From a checkpoint of a small transformer trained on Wikipedia.
Size: 8 layers, 5 heads of 64, vocabulary 7736, 18.1M parameters.
Architecture: RMSNorm before each block, untied embeddings, normalized queries and keys.
Training: 277M tokens, 4491 steps.
Each number is 128 + 24 x the weight over the matrix's rms, rounded and kept within 0 to 255. Layers, rows and columns count from 0. Numbers have three digits each.

# layer 5 MLP gate, 1280x320, rms 0.136, rows 806-1019, columns 192-255
129122094094132165069124127161141137128093137175112148105149113102134082153123151133124118131134065137093151094140124125138121115138157156142121158137146153119121122121115082157132076120115078
146114116085135159134143141122118113138135153143116140121084141116137111111122118154132147096136161167148099089138132153147082133165115157123114172106122131137151143134141074091085105164128139
136119134137112143146143122094083130115163054135120149103118107171089106124157126135143143184139160153124085132144165169128136070129130156173144147123140134114128131118145135151146146133150124
113137098134113112125102111082119145140143101141144106109163148174105129139136107129120131078152110173115146106096071190105131103142150115128160173103125117100126147145063140158134121142130141
120132158139122126120124133130165128102093114141133134160154134115131131129120185130082117122089131140158106116071130099127125164104140142133137115046148131089127080164116141153115174106115132
143146066124101126133155118132129140118123124152183164152135107130134132125174173112114131109170145145120126117100145118163117124135145041126135121116107133129103094166172148156122088134113155
097096124124153139130122137146121131157129107115117154148143136147133136111140133133168130162124134139120141110146156136099096133190157162149126132101126160126120121141122124118170154149108133
150080153140137126079141123128163159139085112144141121136088124131143144151163101131102089144182115111107121145067133175106172185106135090137135132137109122112116118174134045136100124141128165
148154079134134138115176123136067112147130117146110093136145129178106071139107131090168130072105112159100102109121140165132119142129095124129142130081138168126150148123127130140117096099133156
129098132144106118127133101123121134133152119093141111106127100133049154134077091138122131128111150160148154105111130112146116151114087096128127094111115164134138119124137124113150123171168125
160105117093189140142103070068146140075084110109139132149123148143125141112119112161122105139129139158158161097127141116132122104103142116119123070124120073132159122147150124132099121120127107
152132101124165142097082086144079120139127142092130119136080107126184108107126146124168111135146110117112135143137122138130124148101146136101109130140109114139093138087143166124127115183168165
122121125116152152112167113097096169125162132114105111140150137073099096111131133164135151088150076151099147125099115136098169122152088186129168103154109176197098160094120130134122144108161162
147149097134117127119134120113130125139137100150138131139098130182121073141132109110102147103093160108152144094101121108177142099111131083117175144170141139163120115153149091159127135134082124
153141098107149108107125146182174130149111113149135134128103090093149126155135114143110123143138150135153137090095140154157165112076143162131146105094104136141089118099165123128103128154103150
103135117145137129133156121131165159162133132160127124098136151119075133167135139095101106131108131124121157125094146181120143171163146101127136146148127120113168136124150119116159129132137176
126110146109106165104128126119159167182159131126078115108132097106133107165134168154137183150144174109126084109096128118128138135062125137188141108139126121175120183161119124162141094130162119
096150138172109167150135088103161137120130085122149121167147091105154102167131158165098112139130106107100139144121098142126092155115139120144146146099130131124118132156129197111117166132134125
128170156115141120097176115131140140159114128096152150133155129126164127137104157114140159083092095097119127092113140106165139103159156124179118123122169121134147145141138178122150084126156113
113137072147146073112132113137098131185135134125116093131115110185153109139135117096163149164073131125155147112130135136159130114083172150116114137173161154098129120135137136097129143134094136
057134125189129102150155147147138110119199174131130119052154115141100141109111114119118145122101115148113180151148106162114122101138147101116108133129162129124117151194145143094165114140130154
122140113126110114123135164117144116132129128142128120134094127125141118119089153103136128074142116118108124151155145140121141128199098095103140153186137121194138118118140122097140177127104131
119112134165088107121136142145097156116092124105088105109075131100185109131162125164133145150139104092136150194089172115151113153122119141127157168115122125125148127156150157143167091110081147
115139126169154139127138103160140144123103152112118114143141121132136135139134153121097103182112106161155114067136100104104128148096081112118138095142143102103130138154147112157126166105112155
173078138086144119102121122185116164119124101119179111160086128104100100122141132090191093129110146159118099138104151124124139123196127112113138109151135098126146142146126130134119118126156112
125090110109140119078168152115169164119106140121114144136141142112140126181170110130142126121123080087147120112150080142141094096151129163134160144120140107117111136116090113113127122110149165
133135107079155097126148120129132143122089143147158122108125128121121165103147120161075126115141129103103146140117119114132129135150166125195175093152100129135132162141165122117102136110097108
158123160149106172160125097153106108097166113154115151133158129134060151099118144120147109132139130107161103157089123108125156120107141185170121115147129132097171136134117148107086105133105151
131120124156167094184150123123114145158163090140096176121126096122123132105133151169114102111123104124118103094122081201136121145093172111130129139095120175137126144163124145111139127110112140
123109121158125121094133151149148102112116107135107102136150113072137113159104117167134141116135054101163098142151143136160103102088134166092162147137168130176142122159131088143160118131107186
076173141145097122088090118114152112151161107093126113160116143134109136142114132092141133129131125149138103115119103141151138095121118144115126122124119082143115141138111167177088076123164106
133130102122129107151135130135095123099108072128167173139119096123154164162159083101170143121113153139116090145110160165107142103127101101129095089137142103112103121187139152098127131099127115
145172119086108165080102159144156129168130140092111140134164108149172131080095115058076119121146187128113173141143151132129155144118136149131099155136143104135094125124124113136129140135146144
131093118117104123129122136159090173118109107151157149090154072157131144140161152122143112145162144124111142122180130122094114151145124153127123115142101171158180139155140152127150105163078149
148122117123096101137132094145146120122145118146121138163153165115076138146115138118138125126171129156088128119122113129096100111096116158131147168125149122130106104078140138170102105071135120
148131132149127133166144119124127169157096118135146148128161074136102119130133100141114127108105119142144123124125170145146124123113149113107108125099074094116123145125132106146123156143101084
120173159117153107121163151154127154118109155101166103107155095127121112129128125106173134102114137156150088157111136110106137104138141130188147121120147168120173130155137146164167102124118140
112126142180088158150139107148118137127143140120167124109124149127092128114120131156136067122111138143126141085149145138142132119127139145169140114160076099117106108119136144105151116120132124
147138078128162138110143137087115152130122139143110119134126102112127151104175167105175090139140160115143136079142132149145131123106104170129098148151121136154131100104136148115199135169188113
151113121101147133095116107165132095094129078149135125123156131137140157152116160132146136126133146143129126148127155142128154096152134113102140172100120129076142099107181095127104064141101100
118129103145134114152071136129109161107142140120114145133109100119110118131160164102121155123125130138123131127121133074139142132129122111125117118160131132109160082113113111141096130175128162
130131151123139164141123138128138098096128157119080152131065140116135120099112135099158153162129158138100169137119113171103087115112115127150121141149158147139116142086109108118148106092110064
125106131116111172097160151072092107139168138115109111122121153110125139130101119119121085159114130155133155086117141158100134128100161152105123111133131139117094108115139140119157138172135121
151136092111107153078148108151131127129156112118123137123172097146120087097161143105105131134133077116123156135109179124144141141155080131117121121126083175105121141119072134116110115165113094
061185117105155082117096138166089133088149130126141155115100109164159064120076170113119167142135147147136119125126131078162114152144108127101152123095133139141125148173154182133161088090140082
117164147141128142147129175118119132136110123103103089095139150112126099122098141124124121108199109144128096180130092111128129140146137107153152139086105122133112113085134132086119118171129131
122113137161091146129180165105144125129055137094128138123151147104115071123115122147125117156113185114162135099138116155146068128169171106157157154177173166153157137139122124098108095107126124
087166101133127094142151129123145148143137144103134176093171106105104112137176145161120144129094107147124098158092114114098118112102107128116084144114131125115094119106139169166105117125173105
146125099123144162101170112115119140141152079088132113122129121155149162136129142108124200141135165126131099153093105137127150132131140091083109151114086110169100109132123157143087113109089108
120140120106150109114152101131159135186122093151120102126147122152107072129111130120124054142124132147127154167129117137137069136129090155121147101119125114148130112100099155097127148098111111
149116130090106103098149071133117129122124140142124136110126109121125099131104155085114097097134173142131184132136130135126130098169119126192138135152147126083120147153111134123155110114161121
121138135103140094094142124138128128124090123134141136125117147168129117161126162110151139124125132156110126093118142112117109130160110148123167139100083101147116120176136169116113110115129089
141155123164152176131073165142161170109193093096187121128172113119169142134097178139129110108108150108156098101149137091104127116105119107128104110156150159126150085146112120117084138139119115
121158123116107129152139121116154147081108147084106141148115128094155143118146115168098131144129107130158102141149134162137164117097105113157136119124151130133090141117120119155113131144130138
117125108116067137086143139087144142105121102107119104130105142140103114147128135123099114174143143143122143120155088136122134139137127143153132144123168118169098106179139121122124085124129137
105152130113159082170136123108123131126145138130112108073080134100089146144124170136152119165118143113167124088138139084180080134113091114140112133124133092157082122106086151153129118125164137
145149158061143149135175166093142152145118116161125147154125152117130124102101160137141123149130127098121152106123127119127138145155109121137113138130142120129080178162130100126093146099144145
080131120091094131143150148125085120127130123132125147132166112136115093122119157109128174148112115123109144152132162128128085123101149131164156151143154143131123132133150138117096107128096109
112175143113125114118109140165120197097155140139105105114093131141107135124181114089154127168117114123126097116134107136149144144120123166132153145104137159103140093134147067121120155207146128
107147108033164139103155159113121129134128123139149186069154106146090113112150154107133144092150099113107155122130102103125141190163103158131131109141140176110137127137175137130164088062137073
139153134085133134115101141102169168126133184101120074153104116101103142149169173142081136174141118149145091110127138102130121126149130090091106150112139151129135115100121145090164129113167140
172119114106144164106156110134135147150102113164170135122096117148136114116139160149126117100148109070165135125122113157109078128172148162086131136140110104153106137113071159096136167144105094
142146136102143089115117112128070152140140128124151144143113058131111112159122156074132133137093118111150108104107141096126144143105118145119135087087148139139179074135169179112123103174167086
129109120109078121098120075109117075101159137162078124179106106158139106134114176144130116133111159180104137122116132107089132165126147104112122155107118121161141121151161136129134137173149143
147140101106124123108157136120145157137093132114153124152147141128109117147098133115150158137164092088150139122133161105130113169105106128124106116160084099145067113131106129082136134111146154
095139140139134142119104119169155139129093118129110164105127125152105133153138116133126141120169136116146140124134124108106124155117144149115137147081116125096147161136101177095106154110180165
157169131124135120067129131137125097092110108141107126149118183097116120148137163114125061114096147160134099213149128153142133179122106156103129111128155155151128149142143104180130129158164095
142093161135177148123143113126131119151107151113133117145141113142138144155145156140170147145136142117141083141124114117133144115118145157098160183118111098142104154115119173136095141141108136
117144150160163141130133135144150144116118120135157116144144076089131083113141122110140178162080130129125130141115120128158122107155141127117133143137158104122095138112132097163106134090126151
128084123122139102131149158091180155096138112116163108116140122128074135141125171160143101108118152097123105111127146142144081171101106155151101126131100139137141128123108080126140080143105131
155113095124138081146126146101105128133121154137161149106110119149111077146119126123175140140142122130139125118137135148134108175097135149143155142104115146100141121183171117127116157136118105
090083082144093111093156101136126151112152099150119098095136124109149105139169118132090087151140141088118139125130134142105151128116145136118138108123137147124166120135114149139113145116120147
147137118134124131150137134100143134128145132122141091144121126161131100141140124159102135115126135113117130154123112121126168143119117145141164114120149134104121195125132162107122136115125103
114099125183115110150124118134110116144129066115136144154094110156137115143154132077104120108127155126148146107101141190111110127125167124125164108137109138110169165118126165115109140103137120
137124117100113139129111134142106119108129125112101119088177099088128124149137132137123126110154141140115121118127112144143108088113133140122125077161126142092138126156138090139130171099139172
119141130118134101124135129115153144106125154153141127082089160095146113160142120111154140116159145151175112127118121132141102130147106155139133123104114114140115127094128150120127125086093116
130103105116108147108154113133096097088151124112168141126127144138087143117141147093119065135143107165105165151119208120098116124154118097134157149120101103127139117116107161136160117143135105
104167124138148155164127141126143126109124113098128091143105097113064116138158116166146154137140108104074105101109126149115151126136154151067137093110123118091080116124136143090138166088111150
069147131083159090119107139127121150160137159119103095098153150172123150114111102137099123127123138104051164115128120142120133129161125075135137120108143132162160104176142090117135092135095095
111124125108112159099169084139121143169132112130083096154121113108101145079156143133151128111129140135126142160081143123132123101133124139148136139095151154128126143132155178109133120123102108
114166158095129135126114087090136092118139111190136127154133099090135141166129151112162103146110166139102130133112124137117136133131122126178134130113131157127114115162143109130114166135148136
183164186117124169127137123097120155134081105148099158135146132107147106112190094139117132088124165136092126138107168111131139159138146117142148095104164107070144148103139135163177111145119153
157139156111140097140148131163158099136113100175108105134131140122109128112094123139124152105090159110150147165104147109102103112118144143150175158152085121152137140110165142155157118147121174
083135133148145158103131128144101110140115106136145135144141149187088111129081165135163145092097113107126102100135150092101116110140173124156119120145090139132144117152135131136107129153109146
113174159118088102109133142094146166095117110123126104104106114145112104183094136075109101134124143106124107090119108095099143132139187095127120126085155156137137103114120140131131113132142114
111124143112168087147111133078149131154125113088128117099128113115130132143167135094103166095091157113094150099100131157103136143153151137124168129168152128111141137148155115155160111135090161
102161158120118139118124146171121134138151072171155125095172094164141141125138139140126122107168155110091137113115095122103109132093074076164132098123164141133171121132180108107167132116132084
142167106161211124097139144127144099128119077177135135117139107114107154136118170098136112088151121144148117102130127135131128104148135130115165133157151122057122150105152134115127123162101122
127141139105106093111171126131141119122161122172126150093122133110112120170127120164090084087114120132132182141107120133100124186160146114101111090123119155097093093128111118151130119143146099
151124093144104148137133095141137146144122147132122136105115124137158146140188130127154118118125097138146099135124109146152157134147155154117156088148132148109158166178092110100105127159104159
124119115154088097070151122127107094129106110114146090137124087134132127160141141090155102147117125132144121156149164136087125174077092090139129117171077131140141112144108140110158129109144165
107121151136132110162156081179100189161149092094121165153151103119147124085111127103153169108101126140106134134144112133193139138108144127138085126124153101091107128151106145157117116123140078
106163136154140162110105152085118134123132154123132119142151051126108129150126122096120113146130130106120101086129122126096120135134091121141091124170148127147131141122116165074164137173118135
142167134159110053132100139109150118114093103150055182151135117140106118153111166130138161148093109137119124087131142129164113162100160099164109115118124183132097091122094136115129119148121094
132162092118157143098110130153149086143152150121049184131123126122114102129113105109104172121099085159100140138131104097130091133128146100123137136121162101146123145154148110142100145103142134
107107090183106067128132085135167106155158125115152108090115131129104120133098128106142171137090105140109125117144114141089140100134156129117128141127097133120165119138204127166167118115149135
115101107118119179135089127131122170129150067084154085092145155147127122117128141125123110117124125131095123137135152104151150125122091137159110121127178155121137104139165108143144147137157129
143100087129128132141152116101125124124152075114116112148191119122108116094159102119095101143139137110124121143140126165092135152132145148153105129136137120113130075122168125170147149137121160
187172106153128133179148146133157156160097143109143108121104135131138118076122121102180157106109152157125108131097126121136109146133122167138132162130123132136134127113140133148112118166117106
130117142133103129120115117156136146109136097137122184159147080169104117149173098136123123161154128092143139169143125105099132106153159158136130172116135155139130102129111143121092144090164105
099162104105116140152139151141133131104166097091070104084117190129096141141113160125140134153138141134123164143097118124148107114125120106110063151143136116133174130148119198160115135117102122
123116145144121140138102114141103178127135102115127135099112126110095110116135102130133133102119152150175126155125133131136167084165127114110107118118147125148142095131134151080110142151155145
146098136160158142175145146145135137086091147136127164154131144144100116193119098103119173147104142118183111136098125126142101105154143164115100122114140123122123119132115159127113129087111114
075121171112110107094142119145106159147132145088105122079123120108117094125163125154137122129094149141097079106136055106130133123127115112144144097121132146107131103120160123170103110099143117
148081149161125129125128123117120151108145095179114128128090150147118121154093124125108123114112115137124110106147134110145128104168170156132090111141123153161158122102156142146108125145139125
089142095121122156139140175140113099141090137125097114119120159135125118133094112117107165128123127177164118113177144115141108116112130174149121096121090132088133107131125109149145097109152126
103114115127131131128118130097130146158133118115147115136117139124182138150109141116154140148112119156128076103172136137115126153122127127108110175126160146096133108102128119122136114114118132
129130117110160156080079169144108145157114157135126137110109125146110111107107113133123147140136123181128152157146107108102119154122124114103125129162106102129108134177140144139151143119112126
092147110151105142134142058113147149105108123101125124121112115125106122136129087142123129123134106124116154147119112146130110121172180117137109100160141099139132114134128113102163134129118110
123219162138115122180134102092098143125115141090109070105128113130094105153132161110136085145097147090066139165136137114140173117155135161085123132150144138120130108136151164120174133122125115
084120133121109161098132134161109116133154123133140169144109093135136106148084109109108186126144148152132118134096158126109145104117130105127161126097140139122121122110115108131144066132122091
095140124154136102073132114090148134131101137139125126136116123094135103120138109151111113107157164110082135155135082134127120143116175120142139148113099129081154125143136151100138114136178094
127163126156085171109146128126109110094126153155114142120100195142095094145121092141163130120152101107127119122141151071095141130122112141157099088121175149141131106139142137132146108145115131
131148150155152132129105112073085119115134123099150145104108098159126096191146162128161100140107166104110133119119140108092128100161129138143156120157127100091156181144135104113124109144157132
145121122138103136152122065147139148126129151111072159149143128139123145099192121132104170144113130105105140126110153150151128185128095092148120155139178120162110066143137108197127138140148123
155146149149111161137128091149102133144120117162125136103103078159132184123143090081142193101114180090119171140131083108124102103185127148116121121100137117123130126119113157107119092089140147
110155131124157085130145109162111103123123097080131129135134151150109104133092133110123106137100122120147091150159080115128109142152148119120137150126132129099120142153107154149173204151123126
191084135163118124136120122103094152111097100158154128146114121158152088089169121111146118110135136161134129144168169127141149123154128146163135118137128139113143149138122121125159151143109121
160095113116074142097092134121149152122130125095078132144091089075125114100147106113131100108129161106138136101141166113175150155111178133119099122128127105124152109134136088112145123133124165
127138122120173158111103150171129167117134137123130117091105117154107121120182165115144116149146126135129080114158129099122124122132163136137133108111143126155115142117133146151106150137149097
133096130110098134101135127128132107152136117141112120120162119117153138096135112126141119150128148130087134151120157142119084109118086172126164116116157122125115111148162122112120167109059162
140115143157119106097159105123124143155114098133130124138133091123145096106114137123148126151113135140090141169134148143145144160152101096101149129097118139136139163154095120130102125098125169
122117125155109176097150101148150122128160116134120108128114121128142128133138121131117132113132145101116125148163192125140115119155129115145162139083117129172132092106117116128093125152116131
125139124114138122112100118139141166146177126146113156144133119119091126153178157117101140082111124091099142101117119129075133090111142137106112109136128163113150089116137130149133138107145109
152133096126129111156167151152139143155120169125139143162128115074129158133124187134144119101176117179134156115123123121098113070165085116123139139110125121110105142110149123177157103148143120
132122124108098108119157144165119142091126131096130146127145133120106190154153095131136117151126108119129109134113138137134147122129076104089098142081111144130136171092102119111115081149169172
142107107138124146120135082137132120137138112082151148144124095117089113095153126159140115073162153126076128122117093101116151147126094164073143135152184126118099170077129121147123115103077171
121138155113154155135115077093146096171118116120095123098164123142106122136152140130123125143149171146122110161184171155132141140111131179136126156094141143082119136152144147122112124089172100
120103077128129103137091135117149151081101127138090115170132121135097149119115130107153135110117130143113096140118115137127122145119112145145133140124122120125090109149164098131118074125150137
096118138120139100105154137144109118069126135128117145120115105107133125107142144104132076143144165125176092083116125127132147107149150115127118102129146121096129161170166131111095120148115112
112112120144090183137109141170136088159081131137131112124111148126155126119104070130145158108082151126134127093126149081123138153102125126093156107131096142129118115158110157090101161102107117
166132152155136119127114119155112148101161182144146193152128122093128115117112117147161105166116166094159117129115169143149103152125098124108129118164094136157136150109109117129152144124165115
119086150135087123136118165126100167137110109090127159124127093131146141131178158129144117131078109115156170118104143136155137155131143153160186154140121164160126173169131077148163102108093086
103159133132124095117074098090099113144133140121165123088091135128115165136099167135151111171080160141143143165071116087113095115074138140118132148098083159089117131154156150112158113158106149
131151075130108134156143107184137154123102077130103150123123132098112136114091116180124115113180187137081084155135085116121123096149135130099100136114110145132142093131139138139134103133186140
126123106146097157131129146141161117133106132106148146083119139130110117136138089108143155122089123093137118117089109090151150089140118142106119117099102137132170076179107074125123147142131145
154161086112162105111083149119073121098127097106135133152115121103147148138112129126086093114149119152130139090137129119146135111154133155131101113128140125123155119156127132124124167090125177
107148122136167149137152146123097145110118124124148087122143130124122098142144139136144166137126115133109118152114128101129122090082146082126136081111113145108122148137137159120131127155166127
106142124164151107122108144116126170147099117145117108130149134162103156116101161118109091143141132151093145107111149103157136172125099126148119100105128148094044141125111099122148108159132116
127135106108114127115142125147097121159173115111077122129102142130115124142145113106132157142152159098118110127150115165146097163104180124155131123099129114119123141133141133145105136159145126
124133092098125136159095126117126121122114153100096108124105137140088111101158128081140091124072130136058110138130128160090088126099114109145144155134128154094104102143154199090106077128123116
146147131124123109090131101124096114130146150118140167184125143111147145141152109137141143148147131123140139112156139116090163123141124119102133144155123148119140132134134131121112110136115144
126156092154138125071162109117130111134172115147101166132163132138114094116141103161105101141123125097109148142123123131085144113153118127092134118147097139094099121109134114094089126129133069
146095082156157107137150133121092122138137153112169098137120120169133119185118112134155114147143131107152091119144163125127136160125117115118143121133131121123135119154163075124115145137106115
194117150131106139131118063109168140124116130136116142120120136124088102131128148125140135129104139078155132169148069168109106103166140152118090112167150122094168122090128145148121127100128106
116165147148131081139126112129115137130193143107118095152124111131100157070135152125128149117107159128097166141148148142106169084151144124121132136159119130093133148070112131080113103128143097
116148183077130089126122104150132159147119110136104125132123120096099104143107131132124080143131123113126121090160133133103112123134153141113096115144137098086134097093118143154071079102173147
123117110096082158112120132143133129161168121132132126112125042133163117111114128144120094081119141111148136119114133132116123120110175131117119157171124115114164102116108166115142097136154114
145144162078119146129110146150128082128120113136111157105130130156099116149106096090173106078124133114141099146077117120121158106147097107114143176120164092147187150154163117102141156171117103
109180133156107124135153091143113137123169143136114115134155155119118087121072166078127110097111110150127168138129161123121136125135118154136139113099114169160138125161148135151112086120134113
146080109201173139167135153157149112113140111123119101110114145155087094152166122123130137114185117138109138110110120125161121158176121126113096151139109146139128104130166128161128109151095146
117164143109160143143104144114103109128120129116092116138104121117134133147102090096140167123131109112119089108131100131129134159150117098121154139121119138090099204108137117186070109101142143
166128150170096116148135124114120142084127141131096121127153134142115132105138121095055128117162119120162121136084131167114137135082105121088117117130090171119135121155096167203117135144123178
116102174111141187093155082145111145114116134105129115129162113141131118124110137159105125139112123154133119078135102094092130118118098133144121119133095120130132108109114140113152140113125138
147154131145096098155104131114134117159114113113129139175142144134097142065152088115101142115142128106144130126136097119088154076175141152160113089125081108125113150142160157108092107157150141
136098153113087091092141169141115111125129081139129129123129077079142114106127151186130126141152151134174109106108129122109124083129095119104131132117132151145159104122113111111132151106160131
156131134081109108142132078155083145134128122102121095155091090104155146160129120140116132172113146158159115125126135187145130152145138156164147090110122096098137089134099135130105094111150121
134149108072098143118165082170121128152101102108138113146139131142106148124099126149068095110163114166126141136146130136106153119161104106118113118143143102169154171125104137080120114075095164
138157143119107122130135115139122149149139101144161150111157094125120111163122148119106172102100132118124150072143169066080123173124098123148155100130130128099134156132122118174125115114123129
143105154131127112116121100100100124163147139140135111133127093103149126174157175102142141124120132126119133141130148125118130151147135171171140107181145165146116130105169113120105108139085142
149144115131112128131148106140092149117141125109116130143145122126144096093128129123113062123105177058121128102170150121115137167104128094177179070158056111131172090133171130128167114149080106
117116187140156129116174124093129140129127129128132152113120079114103121163132126146171120150109139138122149130123147138148149150119154143150124120140132105067120152151142137146118155140167100
161135131156104112107090091113127105124087147146118106125116151113128135136130113104129116128180132146116127155141126128132070120127070140107133107183109194171102185083087116147148136149186161
120152131124167143137115119106135157171099102114118083156134107169086118151195128151111097145102110105145107137125092126175129082131104142111111186134109134134161136132149139121136134095165111
152107166141102110112139107136161175109173128116153126175205140163118127132171122154109110133113103110154118145136131161114116111169090144180140104130118121119147103147136134102111109156162108
143123102144098141100131104086130158093158138130136130159116144141119081147124115130114141110136139119140126130120126111114128122134154163144136134143096111135139138103100135146144146152139122
127118142096112135080104180092125112111089121093163150150091129091145155138117097110109139129098129117116147149142102143139103187144109174167094097119153095097119118138185121149098115128089110
133144089111173171126150115173142152104123137110135142098146131130105130122082159152137105164128154124116154115152123156120151101152126130126120105135110102132134179129114150138128111147165127
131158118091143150096109139135110089128099107103100101088126145134087105118120125130098146123111122118141153108160135073094109159134116127114125145129141104131104140143164127113118144125100130
126143116129131157152104137156130099092110130145140105155132175099128100192152142152143166093143139162136112093138136146149145182109088171109043131083128172138137134128120138182119165123106131
130127116109120099133090104093140077139118141121102125104106117105103130161140119142118086139141133190074094153145170132108113074066151103101148129124140076135152120160122113111150149133111129
123104155160128117151128160102125132161109092148157116081077122121150130162086120096136115111161137119090109098122118141134130147154079166159102127093109109144124134150151135112111153129140113
152135145088087156134106117109145115120103105116146123141114123144126107162133075134148141152113166095151148132153140108140121146110147137127219165122126086097161133133093137130147123135107160
110116063123097106103154131144131078136122099107098156157126180130134164114163115121091137150136134144140103071113117122118138159099103144132113144110118092127107119124101122115109153092132209
137112100134129140133141152109119147134094139112157105147125126133126128153130098113069112146167141147158122107098100168158124123115150150140163104114125132128141126172109137116115121151155083
113123097156160126165094102099131199120132142129130152152121144129134119121087070147138124150111119091131116140118131109156162161156125133160114079133109122143139104134142145151143142106130105
105090118104135124137176140126132105119143131066126112133152137154095138148150113136096143138122110128135163122143135130136137079131086181143162134117139138152136132108123115097156139115140052
107108116113124122117106115161137151149121148102146138148141089133135140121116116103155153122112115102172181098171175142113097154140136134114155109112105096152143126141118144111112099177107115
138129136087125118090124156168150140103171120132108109147094111134139140130129167147103114175169131163134121126150110145115107125158126144114173130140181127154114132192125135155095102118151146
150107100116154158093136142117136174140107136080145142125185136127119129132117133119145146119151122070095131119150142127155100120102168175132108118140125166128166142129172148134105109129142148
146145138132133119132128138149097125110130123132128093111122132106133116088143120108102101069150139134119138106090097084112151117129121128132100118092111150126114144116194137144090125149143105
154129102113120151136129095157122149149173129122091124124180147136137110142094128126126126133127124128136111148148101133090103150132117109155090132099149075138140134127150156137142119145166098
123149096155128192112099123099106143116175134125166142154129116142108152120192109124112153111120137160116132103093130115100163130111161190101105076121176142099099090109135150138104125139153118
153132090133075111157163114091155143158115130177123103135133173144094108123096111115107152094132097096142137075151112093121087176113139109181151134121102108153141085116097108152134115107156115
095069122110097141127123139118143120105127090097116116126099146137131166117169161143164123143131130160151100103114182112118123118100163125119138090146153104137080158105135136166131118136092092
142105125104126123104160150088094157111142131148117106145114110150157130145173112116144095138147122093119124116117111146127128116170118116118143142137147133084155155121171145117148118158133127
120128148155162095122143117133130104149150132135103114150138110140117138124120105120126148122138171164115137103118125130094108121149111160092135166083132157073098137123180121129134156178140120
166144092132157101122114085105100115141120115128134172122117120115178121155113131140097159141133164132074104102106104147133138161088124168153112164111074112105087167128119141134144107162125102
178143109125100194084093117091129156119129129091143168151132155153123074137156140125153142127165139118151162130107146073077133158155136128103099149160109135124104140127127110122117153138128116
118097143130141151135151157115143113089124096145156097143132144111093106079121107103141121115142144151132123135075121089115084134148113169133144132119141138119110131118141110138155129130072082
177115137135149111103158116128155109132112103072115149147121107122123099142124122125129136112141161125129111104192104146159086166140140129124126156104145116112122148114101134130167123130110136
170159172139140104110125150122084144111109125109114127139116157120101116117119139127114128113122159151134132116131143157129115129156083131130104107085146106105133140144144077166155130097148128
163118157166118150108141105124140195123136104125137125142109128136114141105082130119089127165143125099093120129156118116107097146149179108120127130142142119126170128129129135159126110144124087
126123144142132120136115084148128110107143101124145103173167070119163084194132156101109110145123136140105123091125117125116103157155137167124168094113120087175134130147131174116098130118081108
127115083131101152188099166136142129112153121136117128130139137075119162125122138141109107118164179170098148111125093118152139126090113076169135125148180164136130147151155132107102098134106134
100087108180131134103126103108106135148161146112102134134135119139092139134155158157129112163141121129114138144147141154161132146172168102106110150091125129111125163143128112120083177145112142
138126141119083146146116124128115147062159123130129122153123138149104132152127137152115159163130150087147111118120153141066150161162090091133126147117085123149083153123122138111133126109137150
115126129148143136139124156106122179128126122131127152141086099125163137158082140124176076068126119136084115073139157111134137120148145117097143152119154123116106159190103178137131120059133103
212127094177153168131150145144124141090125146127107105151098153138148115145141120105135138139127130121142119108160127167112128161120123126117115144102109137099129147158123125095090151100136125
095132144148125187117128114118121150153125111088083098134131108166115132169087139130125106134119145115151115107117102135137069124136118125147131178151144092134125124087151150168120152104108133
078136135154110107140140171122125098113121124139129176106126130155099139147099155116137093125134093158130133134117121110119145100122120133137141133128150153135157165131146103129125157095101117
105134130119125140103135124101130184155147113160094103102128112157127099118130141159120144114111124096140119164139115131115110136074055163176122104153125088125108104143122075142116128115136144
157138158126145115106076106119094157172159114117142132097087108132102148134135127132149175118116086121104105155119086102117107160137088137105142073087155120125155068130163168151148136137154107
141103103129144141091111121100144154122117161159160159122139153104134132112106176112172141142156127162159132117096133123088141106152144148092099083156159154108142139093121150121135136103116121
145105132129124146147103097112145101117168189106118125151165131108099112114166150117121124133066147092096147124164116118114134099124113081119101134069049128098085169121146170152121161122106113
176116145142155151122146160115115136137128104143146106169137085066115137138131133112164159105162135123121131132134123126113155148157118116137090114131131146132128092129106173118155117074115153
132140143137125179098112118161116144151116105087151128128146112118097083142128113115087113122136136114118098116138146108126133130103154144086146102126119118127119100144128131115108105131168120
131118162131085150072136131112137129123155119066131136121077139114124121132087122151141126084126115162098125123132139172101138104113105132128121082120145151113143098165174109148131108150112112
121150096129121134130152067153093130103139109092121097169130147124169156129170118144070072122156166129142123108159127151140115127139117109139119119073147152087127174122130074107112134123109109
118131122136115173131130110127082175126118108128150119123166146173140139085123137089135173107102121104114079116160098078160122162124120104141176107127147144174159121140180116170159146141109145
118140108126133115111125129140143135129178128121107085127123107125124118122151125151129129132158126141136115122130126130148124153108150141152120160087137164121076115167160156098085138130143133
193157160165110149129145128109100102108106119095155113154098132124120123068117142134174168155059145142115114151116130128139124141128128125170126105098106049102174097131148145067172139137163160
142105122123077137115148149112130116168129140118125121093163112152109098109120098101172074098155143105093151121122106125142111100130116107106178156135069135102109150121142134169139162088131142
135158134115075122149113123156100125133122077118136122117158155111121084148120123109125114122141125142152092151163137101121143109127143119099115168114078075129137133081117142168118160124112130